Part of a small language model's weights: 6 heads of 32.
Each number is 128 + 32 x the weight over the matrix's rms, rounded and kept within 0 to 255. Layers, rows and columns count from 0. Numbers have three digits each.

# layer 10 MLP down (transposed), 768x192, rms 0.0713, rows 52-73, columns 128-191
128153128165214114147073108174100092079117156091135155052127137189127129138154134128109142090139085078198152192070091076120156187145171152128089135111139183143150120180083173136174140065156109
079184112117162159109180094145101107122128126168106107158213057142085123142123093091111148124144132076250177127136134127149128194158124141138144095120106115175069166126104117091110119089054132
152146101130131170166153135079161193154108105154127106119063122153142114096187182144138176119124107134116107154103076130161106152099108148107147089133145116080139122183130144136149070051094156
112103124136111120127105127201126144106074156126154126166127170149087084133134104128136122094165143137130146077124111102152155133123097104146111110139123082096125176183137084162170060135133170
143133139102173126108112107104108118166155120070153145119157115129101093135135170184101096069142141047129134122137138184109132115164141176162106147098122135112130103188084154204109126124165154
126170161127121170069156136122166131079119198121154073107138143110096097181148141111107134127118133093096145100097136071111179205156120125174121116132236176143103155139156103177133170101145138
137105198129126080108106111147133073087142189111124104093110176130131095088160158166152118119144162119140082122112087096100109117109149127125122122126109129093154126114102109135140121149104089
170082107125131144099156193112103144112111132142153161168154120070119137100116147117106154138070166085137121151147081105160144135105086134123139145094130145140105110140092110150107147132158131
208061122177107125126132116211098098133111109109132105119114133148152150152147090127151134140137137179106091127132162127137195170079136128071090219141097108183120118162211165110101135123100130
084148114150123184108112129169135117185138076115114101128086132170178159131103094152112130109129162124108131131112127107155166127118107173108166107112141145154090160122084111085134139125049132
104126136125082151153109112110143109151093200081167150122116137130144164188106134111103109145161133109089143140129113128103073169192128053125080174121147066153114139121100149139103135138106106
142093128140130118115131118105139125130094138120108106131155093190184119152083088097144126170146136133189161122174158153092178127153095163107138139108075150156078084154094113121082124134147170
209062153107120155114083095129124136112094159092127105121153140127103116152127151139089118135077142112147105190124108152110144078131134117101135154147125116105106108116093111150103114147103062
096126133124101067196143148175102136074112043146091152207162168064152117074116082123115121127151184124089072122166077089173144145181188155131094153115120162121109141131162177098136098131130128
158161095107140082160113118138175119111129136111109133046092105040108102148121065081157172113133155149170154122086116104092157122129140156105070090130149078035082118130123132131149096128091157
086175195150151133111154134127056142129212073100118104138068132101115090100140120106094119196166099125133134095143119104107150148095120126110162148104156131148158070075157136113137155137091156
183122130096138166166065116122101112119164158147133179094115105180180119179061169125179090129071150128143130088127135113124145167139154183122099119109152105114107092130168085158144177137152119
139125120127102147109136124079131119138109178113094179131166111123102146086109141160142077174154070148154097154124178137144140146126134132131136149118123106077129139194122131136182092111125116
133144099134110136090232076159102141125153165103099120112086162111117116080092124095121206166126184145145105111124176158178170091167166150177129123064117111174131101152053112146149106141130057
149189167093129141106159139110110140121114110055162124093128122110152147070099095135062147096108145114094201150149204102135127148111103113156168111133207125155124094157055132127159146131123107
157092100155149097090139176111107140078139070098160188116079082151105118114120085166134167144114090156096163177135098082108063105165141095129074158119118165171140135186116165136081154140095128
093134146179142188147102136051106152112155108144127148157159159116130129080153092120094122148107138099160120091138097080057061089139130099159141162137144099102149226108060181099144127099064150
# layer 10 MLP up, 768x192, rms 0.067, rows 53-73, columns 128-191
126158099154113091127092182068107132162132109156106181113101106069125132134122129083127188122148090088059138116119134104164127136067163127118121136145144144126143125141105123176117116095124075
202092073119085108129080137174124127149142148156078131130143098105115109176130121157119172133206101161124047132137149157065128138116102146141127126106131140095126079134095130068146172117108092
152126128135141090148146102104131166205121130079126083094186090125128121109195065183167092105122142138149154151158140117186090120120149126131081178106104105151101146143097122155137097113143107
214139138150117132133099150144130181147108095162135162121181143098187086181124107135171167130122080202139118151164117152120166122132124166055115135106106087091097101154129084084066121129165109
144131076105115119095145115056105053217157193135130143143128125136141107169108094124153106103121116131153153170127126158193067102117143104154103188128128132154107118137074095081135187176154092
071152141075170110160171192108131155151155099118101153174116160155145095109083141143153148126156091117133082106146130082156126068130088153126137117137088135142085133172117123151128104113214109
150103119122094110099076122167181123114123120164099151202162188146174123111144153178170141138136105210183114121155134089112090093195121136099130095105133085094150156080100106149103103032128068
133163114106110095141133158146149105178088124110109199101076118110096102136131155059102118135147114123159180112134134129106068134125111160121144181128124141144174150149110115111135109153120122
154145134123146081088138078118115080087157085156104071135151112146093100154145141158165133145132133124099124092161129108100119106109063209109120173125127129137097135157093130174177122129130100
170203156140178107166149143103098081174120169146082157118062170099057140145175126096131131060129069119152146139196140096086039101128139076161148095114094129109150147119118110172090155076149053
107164117147151129111138122121150182117127130140162095149093138081102148114148176136181122167144101098097133183106107090195142126125063115117095089159128047134168125110124098150141165094104093
180107066064114130142106138096138076168170115157093126201172137117177077107115204167184127092128109127194128140132186085175173147098105125223135118187067107063085114141120119101121152160117156
161130145107161105107079164115134139095126151182134108114124075120109126162134095153108076103172136126132127078135130179155095109098081171088150125180134145115083109173104104110058160171188137
082156095086085097146069142117115092146128120116136204230149100124126147148166195131173142121155147142138181101087174182161088069135142134177136156123154155137131164080112092123160128148055112
127143134189087095147086130112139096112119155163186171159183128054101134146139166134115115104173136124165140141153133175106133168123129091112098131119107122067108112183118123149130083137164068
198142143117144141087083078085077072081152110115084135195166141119108060167092154144124088142151086087132117072114085156119141114110157134125176148185104087131086186179100137131154118121168080
132170105139184098146093142155105145134132093132157123049160173162139120178111122113126134089193173086116129069136097115113104105088140163156068136093153061108167183140096119131106149122080083
116129118148065101141144095176079106068201102169177146205086122110053167181110134108065101116157158120144104095153138109179095118079140122131145138193121119128103104168121132104095175079097166
156120075158131093127130115110157140145159099135139066172103147172111094086141160218083104139130113159134089119182112164138137112137182154095079179179150145089124155099106141151098170151068139
182121125118131124060051181141111077176103132186106116145150173076181104098115149112147119145141130171164116124145120162157116136107111159126085179180096097068116149083100092168109114094127111
056155146157110141128180165129158125163110130126081127129157143151116121150150094091108117149166088104129126120202132163127106150131113174140097159155111115123096119125106084133090082132117148